config.yaml
num_attention_heads: 3
qk_norm: true
init_std_o: 0.0597
batch_tokens: [8192, 16384, 32768, 65536]
Each number is 500 + 25 x the weight over its row's rms, rounded and kept within 0 to 999. Layers, rows and columns count from 0. Numbers have three digits each. The size before them is the row's rms in percent of the matrix's.

# v: layer 2 attention value, 192x192, rms 0.0479, rows 50-63, columns 0-191
# o: layer 2 attention output (transposed), 192x192, rms 0.0597, rows 50-63, columns 0-191
# q: layer 2 attention query, 192x192, rms 0.048, rows 64-66, columns 0-191
# k: layer 2 attention key, 192x192, rms 0.0482, rows 64-65, columns 0-191
v50 111:465550448474551549485474502515519504482464515493550537501534483525501504488507467462505506563518498449489455524490507522498487510494551521506512447470521502531507510513537495513455525500515478509486469516473509478518505484479493501492484499489477521484519453532472505519498504488480496497535492493516502497494527482469512539565537491554518496512514488489472482489497502493440474498502485510496491452497526461534518520495530493523486498430449463473520516482492497477465478500502550532495510497505512445544517507523472530491494539508472514474504462526487527482512491491512516508
o50 103:477470511510481544506531475436513531480461489502472480514471518462503431525517492474467458529487497529515500529517501479477488502517523476522524486507475505490471465466506543490475457483506522498483512496492503520481504464498495538546512493518484462522466527507484463486544499493501519525532532465509518545534507492522487459476439508491498533454471455477508464500456499480496525516527494495509497544484549487492482522479528503485504495494489489514494542496482460480529526460484456477461495467490527513439460494506528524514467497518494468488520510511494466491494529538531501516
v51 104:497511506515503472517519529461519496518475533500503491457468527505482551476523511516500532525448486460529490483477483522514492456459568505499488503536516496481493501501497504471496518503494538452500495509504536467512491493547498493484482491476490506440474461446505486498518512465493436530493466511517541472503526477465502519495516499504507484466562499520482460512497503460487532474515519460483527524479532536504512505496544496509521492494471499538462539493536521483450493528521516487511519516496477464498503475513514467507507539501497492488475491505434536527518500476433498526
o51 095:526542493536510458500491463527533498546495511439535521491491537483498437479512509481444513505540470472507499521513464505492500496525463486467491473491517503479489507471484509493551478505510466529459486449481475534485513515533470511542510490487500480484502491521494479520536489459513512488475541495450480456497572505502526464516552482504482535487483483509527499516492490469494525524487494481530501526543478500493447450503448487488478515494521513536487509468512543482516497485525523532457460515502462502494508519477485476498521483485491520495507467513491508536486477508502548494
v52 106:498522513436499467519494454511498506503494517502503463529522463516524497487469543511506519500494525461473486509471493529543476501496541469490470466490494523470507498511472506473494526523498453501498494518497474485544479505418512528475507536478446495496528524539476541527527488494485535520503483501450508459549532503545507483477493464526517494496464476483523485512470479517527470467444518497500508523511518521470513507454499517504500483495487481476469508539485481529511462490507482516509549478513476496504500471478483498527480519512505505472486450528583542480489483504491472507
o52 095:485458482490489501451517504482498461528474495489525493510511536490479531485509498500552504484495488501525525476467537486484523505451494532520502482552549516489493501465545454500493449496548496514480517501542498494500548512532546497495524510492521478461509510500512514464469460529524479514483491484533509587458502489519516480506501489527501516485519525525480474456489528515455489523565488505559494504488516504529478513506531520484508469512518479522472502496510547491505479492488546507537469543490531500504520478496539508523504525491513547514477491552482510533503490482517483461
v53 097:533485493489493523492502494526503487507478504494495458508481489520510511514465493531547481504471522499490493505539511522484488466513532503478487476488498535497454514531520496482514545480491483525503509517455513525532522480544518498489513529452425512523513513460512519493539494482482542510508493470533480519498508518477479504504546510555547473502511492470455506466470482467498467468493533565487466519462473521554478521510539510483512461488494480495551503506486472505486504496532505505511451477486440449461497501443492476535468517489480480498501464508502543470520512523497488474
o53 102:485466492503504456489488534512461492518520513514510513537542503479440478532481544492504475511470523457488514524541520479485506509512485515481489529505483471499507479487489506470475544519504501484497511474495488497466481490483527533488481476519535551502526498483472492518525507472495490466500478550473519494517493533584531502555502495447495517484468509521530469491529505495503531501539519481473447488528494514478496490478528502532437515509514520504498489506551449482495482512487535542493470496503518547480502525534492503512464515471513529526571470506501532530496479460464498493
v54 097:508510500500445506475448554476506475519486497462500479494559519498485482475488550511519520479521484490481507486459498549517471458514494452526518500506499474475515493479494471488478429469487534493472487538505476576528493507470432442481484507494535499499550471489502536508484456493472484513512516503508473542501485498514513496480507488527461479475535506483502494486484492518521484560508499496497506487479508517479514494475500511469498543519456500494518477491492502510525454509490503468530504511484556500474486493505464461520525500554514501525498497512535496442487472475512505511
o54 091:475468500441551489516495482500493459478517506557469497474521493486569490513516550489451492514516494508499506498509496453469473470489486511521476520505501502504473517458503472441506507525467519497496583531503513512516506490506490529475491508475515472492533506474475485495498534568500498489508523492483513537525529494475518468514502561489534496544492499470503480473503464487481486466495526534501508507493546464506515498473498497532488497537529523528500484484489496560507541487542472496532526474511457550442504494500503497481521486472503482518462499503476472519492504501500463516
v55 100:529547545546481535488529506472498483521480436528495483549558467500476505497480469480538467526499518497511507486494492487481506521521490488514514535503452485506521490493487527509520515500523535502482463496564504497498545460511514490476500532522516510516468486484501501503517500532480524500505490502526496465482479499487486547526498477509491513497534503497528526517430505485534545508510456523496521514471510499502540512511507516482495498491538553519524522443512491518476517469548514474491475484501554508513471470523499491513473527512543506538498455527458496424506508482465499474
o55 101:495542481473501539463505522455470520481491531542499525497468534507538483491492522455491505520496502521541495505488475480499499468507523547513562509534513520481495488500538510516487496517537515523540533502502539496524487469481505515484500502485535528494512494511498497521485526525497515527478495492477502457515524483520516518503465477504516562518514534467485521492513568517505520455442492484497521500508478510527507526484496469540494444475490499512457479497495495517489453501445466465512498493512518506464487510449472500509513503599443491455481527499522496496508496478522498509
v56 098:493478509513507479506503534501507505513511529486487412535536488494494468517505490533502514513498503518540523435520506490463539503513504507530471549504532496516478526508503486442509554507482442541508466486474529444498481479439488472490521540548494531507520488493469465490473511471489479494529537508477467484464532514469495472513498438541508501498499490528489472494511451503473492480507517518515525518500508498531459532473480457475514476502476547482502520479492484478479477467506526481488485481483495472503470496490485481493472485524505525538514516480508518477546531509506533521
o56 105:502509505496488517496524515508505483507527502485548530489521509476517491503511480480478490474471509500435481519489491482497476488454453476501494505504451505519519493452479469466430506466525480457478464499491502502461529526493511516455537465494519497512492492486493492511539490520500494519483467535512487512451493476511511522454574514461499498480483496480503536519475506471501435479524526513492474475509494531454512479481482514477545500522499510438467488484501529519454486499516504503498519473499507544492534478511488501493500482490501528478476458559565554495548505492511483484
v57 103:482523509529493481506534491499524460462526501520530471509471499463468521506508512514530505506531500498490504486485491504522500479484505553454505482493490513497482495462505530514523480493486463543485459499461505491492501548487514511510458564525482504488510451540549536513523489488470510524471491512512470518520496431509486492530510519456560513488518494489508508505480523509537493515437530511504523475511490510525508551497506514521522520497475464497482485481506542537522506556486492480507498526482492478498533456481461515488492490515515515422472504439516525483555513504458503470
o57 102:499466497485474536502488518500457534557515495514483495483519541477468519505492500529470499463479470531507473491494460471479509516541501513511497535542555503493518509552516497503495511516519512481503501482481471542487465468505496501478496509465500477570515479526478473500486471483468482522537543481489453499422495492556526484497477485545496453462486523493497523469508504475516512476545510510506481500505466505446500474507498474509461485514505523496501474519520454504553503496488515491490504557512534502441491482527531502498438495488538514523500512516500470522497482494481518484
v58 100:498488536534446528534538490520536537499487510530556495512515507523537515505544508492501524499519506459499528513444465539504490457510457481465498474553499479517535521463485546525519462513505473520508492481527487531512510524538539530488502529528492485502484513525507588511507502507486497516499499495491482500484482486489496493498490505512540508519548512509496490512498509472548497465483506477492455500504522516486477487457419505543458511510465526510517525501532503492552522488492481506510535484515462490491508516476489435502504487499533477501487486527524501490504467507502457465
o58 089:513523510438479512516494499470540525502505463505529479469467519506435487532488504526490468474534475522493520483472489491505511494554525492496546482468491472506469522530496487515518497443500498511518505509489508497547487492464451524492484523477491466495536495501481495500504487455523469502464514482450451472523525475494467496512543553528521487504503472528476478464484492516480465472486520514540528521516506487525513509502535495495483508496532518513455515518505475467450513498460465523481530541553535486509476487505476541527435480481499528514520500474499467524507492487466530510
v59 106:527483528450488540499431539481494530534528536500521471468493504491522439475513480483529546482495550481499479511481497516465521457475503476553477508487498493543518511524493443515507518481471543480534545495496499476522484543516493490515503468516513491512505469489551504530511505517492475487430542533520441505512494470515472490523524482508530472474503488484511498464480514516535496543537468562514502521475497483506507483542500498499500494506515479496507526520501484547510478530491493490489497491525519549534509480464515484477519484489437502517489474517511489500490530504496481510
o59 104:487507489514509479497527507522509458500488487466436515510517504468488545556499491555496479506526517539483455505532503500493512515468516509436455532504525512475496471482451523565476515510486508489457509509478485464492502486557492509511501469516494484478496553518505496505513492505465525499505477495461509506509503519460565460474494512525532474453522462517501522468462465476504509507503474544482501533494462485492454507511476503490478470507533485496476534538493490500502508509507526475508522506508527490486502563495546483484515542513540503533535467489473519475468532483502512494
v60 095:495498483503528514480497489512519461518481508528495487507504483517507519551491507461478526493541451453486504538482511502493496505518470524502522520507508543534507491521445491547528526524503537539500500505486470518544477551475477509528503487488475512559496527499484498479505484527446529501498513535479471498501519473503448511505489525468515544499496469525483481541462539480547515515495498523507481501508495511499476487512439514523506513479540508495531477511485547477545516531497449496537516513506502484514478474497483415501465451450522484481493469488500527511484512470481496457
o60 092:512483461494532513537505473520484562515472500509505494545484502501465502429494547513538511528505497555435537470494516491524500520509466547526475506488496481476510528497522480513502490493446467534482535521493477533510509473522492555504525498480503520501496497516503485514481545483503467479512495494499526484480493493494483498492509489521507490496516573520473505496501537492473453505477477486514475454455507445448485491508531526472492458512499502509494507534536460520498497509458546512524508505523546491519543531484539534498476488471485485523503543491508491467537499470506494514
v61 110:475498489518514465494506481477500471488465504482503547549511508525499521463510499529510517500454482487497512476536483522523520465502520552444487494514490443512506520492522548526508522532472506496516513461509520484495484545514460510476503491486527479596544461539506520472491497499503507518479502478520517498492472471496469496501495508518514486503477514485498532504508511422550510491516502491475507496479488532508506510491501496567511478532508440524489525518463485501489506489478452496481496512462504463499480512477537496481510523476521486460467515495518498523432487435503481489
o61 096:499535506464547502503493491489514477493512507489505541511558484435518479465512529509536499532538532518482495491524512534529475490529477500506482495467527485516520521497477422496472468496545533473506473503464511522521498515507557476517467522494505492475508521503497490491526534478519465484480530484531482519461504506513480472488541526447477491456526540496476516475527485539485540497494532444466516527490473505469501514480475495470508528490475496486502499524534501520488543503511533476449487504498521477541519496478523557481487498514517493493515519531490519514506468453542537516
v62 098:529524507480531525565498555503460470524518545526520519455501509551550504534471529489551499476516458535501491485491463491483484499492510505500484528521530505507511515545551465499508450489497490487493475447553541505511490491495500532474488454450473478501497517502497491467487503523519513491527495514499474566515479537517519512520469519539526509492491533517486507512515542477533478520472499505482517539478519474491520523506495489527499491494463469489553519473491498521532509441515466516519497505512498517523464512491489526531532503509527498530521491514534457513520506480494521536
o62 096:480429460500471492551509481437489525478516530491522479542470515526495470545515547498473495521523501480515494494451499501486491521532458477472456517497498494491484508514484491444500523543514489502534511536495500491494469515467492492520498517503541516452494514499451534498544481517498467481502458513489531527473456501494498564476498499463497498526493482511523488456529478474536522508486469537510460509461530511509465477468500512459469538477506554508478480511492505516494500538468544537531486496477518535490522478502510474490490524522505491467483501502482500515511467487508461499
v63 098:496505505488469452466458476487527518498509551489503524530527502473502483516494503493479478493494497529483506481460507516483477505533456500518493482487494500524482499515538531500494539505477493507474480498562498471465503535504477469483498570501477485505460532514501476518501481463496585472531454481534521503457498512505502492486527491514472520479509507450523507531483522526497487511500484509484502480490514526462504486496506485530468491473499473508500468499485487480481561533522498503513523468470465514513501512502458478517466418533498494562542525478465481533469525501441491512
o63 091:555525497525511513498495482519504504495493496495521471476505519521506488486522463441507511476517515547491525486521539517483534503515507489494481504494516475520530517460539494463501515504530463512510499527502509545498485491481467509479487463467472476587472475481474496542522459534518496494458545499493504514500464471484491509509493537493476524473499496483485503454505495477492518528508508505481469442499565552517476516489502487552501499558462513467499520487488491517553496532531486528497494537530493479479494517506495508477509511507440501489497480535553523440513474528498489469
q64 105:465495485479490485532481478538536482475489504484499472522480476514506510469536526520527473496503505491539457508501518505492482467497503493518508480542519493480474476465502469470505509497485477521485534486502515516502481536455509441558469525487502519512520510477497467478523493482519529496545431510516488504479466512512509504477458510481515521471519548468510536507483464514493482520497500514463477480484508543484540559467524522449506495493492535499529520521480499479512458551516486464508481556538470496554512526545461532517529457513522486475500514531546492498521475509507505531
k64 150:493525476508548509544463486493504504487472488447492519546487484522476503453529514457553512458471455506529491504501478484503525474523489511510495487491507478501492465472494513508518492501544474484508565517507501487502481524463516497494538539496537498515492454458544514450562504492483534508489504516514503528515482464485493505475505497459502496495455513457502512480528497478505498488497539512543471504487522514487464537519498493503463529517556509470441506487486486530472445519552491507484476510515443508506514513464470504433501487521501482512483507503513500509497474450487490506
q65 108:508508503493473514486514540493452520517533517497458512466516523504510501503482476461479528517477537526469486529539482508440484524495500512505500520454490486512541525543549506502499479517487546498500452500500494498506494472547493532459527510496488473510508497492513512536493506516480490484480510442482501523532502496500447484519565483504532470501523490503485501516482510495519501487501501491483530503487489481511477417501483460520497501466486446520497500457481478474475529462485473530474491435516489512447458503506540501520482506495465479525475499472433527494453515505536489479
k65 090:541487479492494476470494511504537490467536503508484492496492533466495527507483484542503448539482523476480502508467527505556515507449447488501483503503534496425490505504453463483455513508544534507515496484494495491477525502468515455489473541487466523530486496542494467483478475492478468481511494514497531517489487524475529512500499501475497498489478535516470508464492523522450485494519497517490474534496498533509484485519491507467529516502510547471538558515551489524497479503525530439535493530495486459513462497529481532461504502473494550468485489474527502481495529503465530513
q66 108:505526514510539461557466464507510506479467520492499484566456500475501480486527515525508545454488490489544509503492510494491490472504532514513493452526491482525492488445506500504549516495477490531501530482502501493520477513492458496502493494512515514460527465468532545511524536524521480533546543501495502481506511476454516503517471522463495492522452446478481466514482516504507506449505500537533478483488489494488482546508473516495497502476499498496464464479442540527544442500491436509473476534485486523494543472462478495504484495498495457478492472479507504480508488490510473492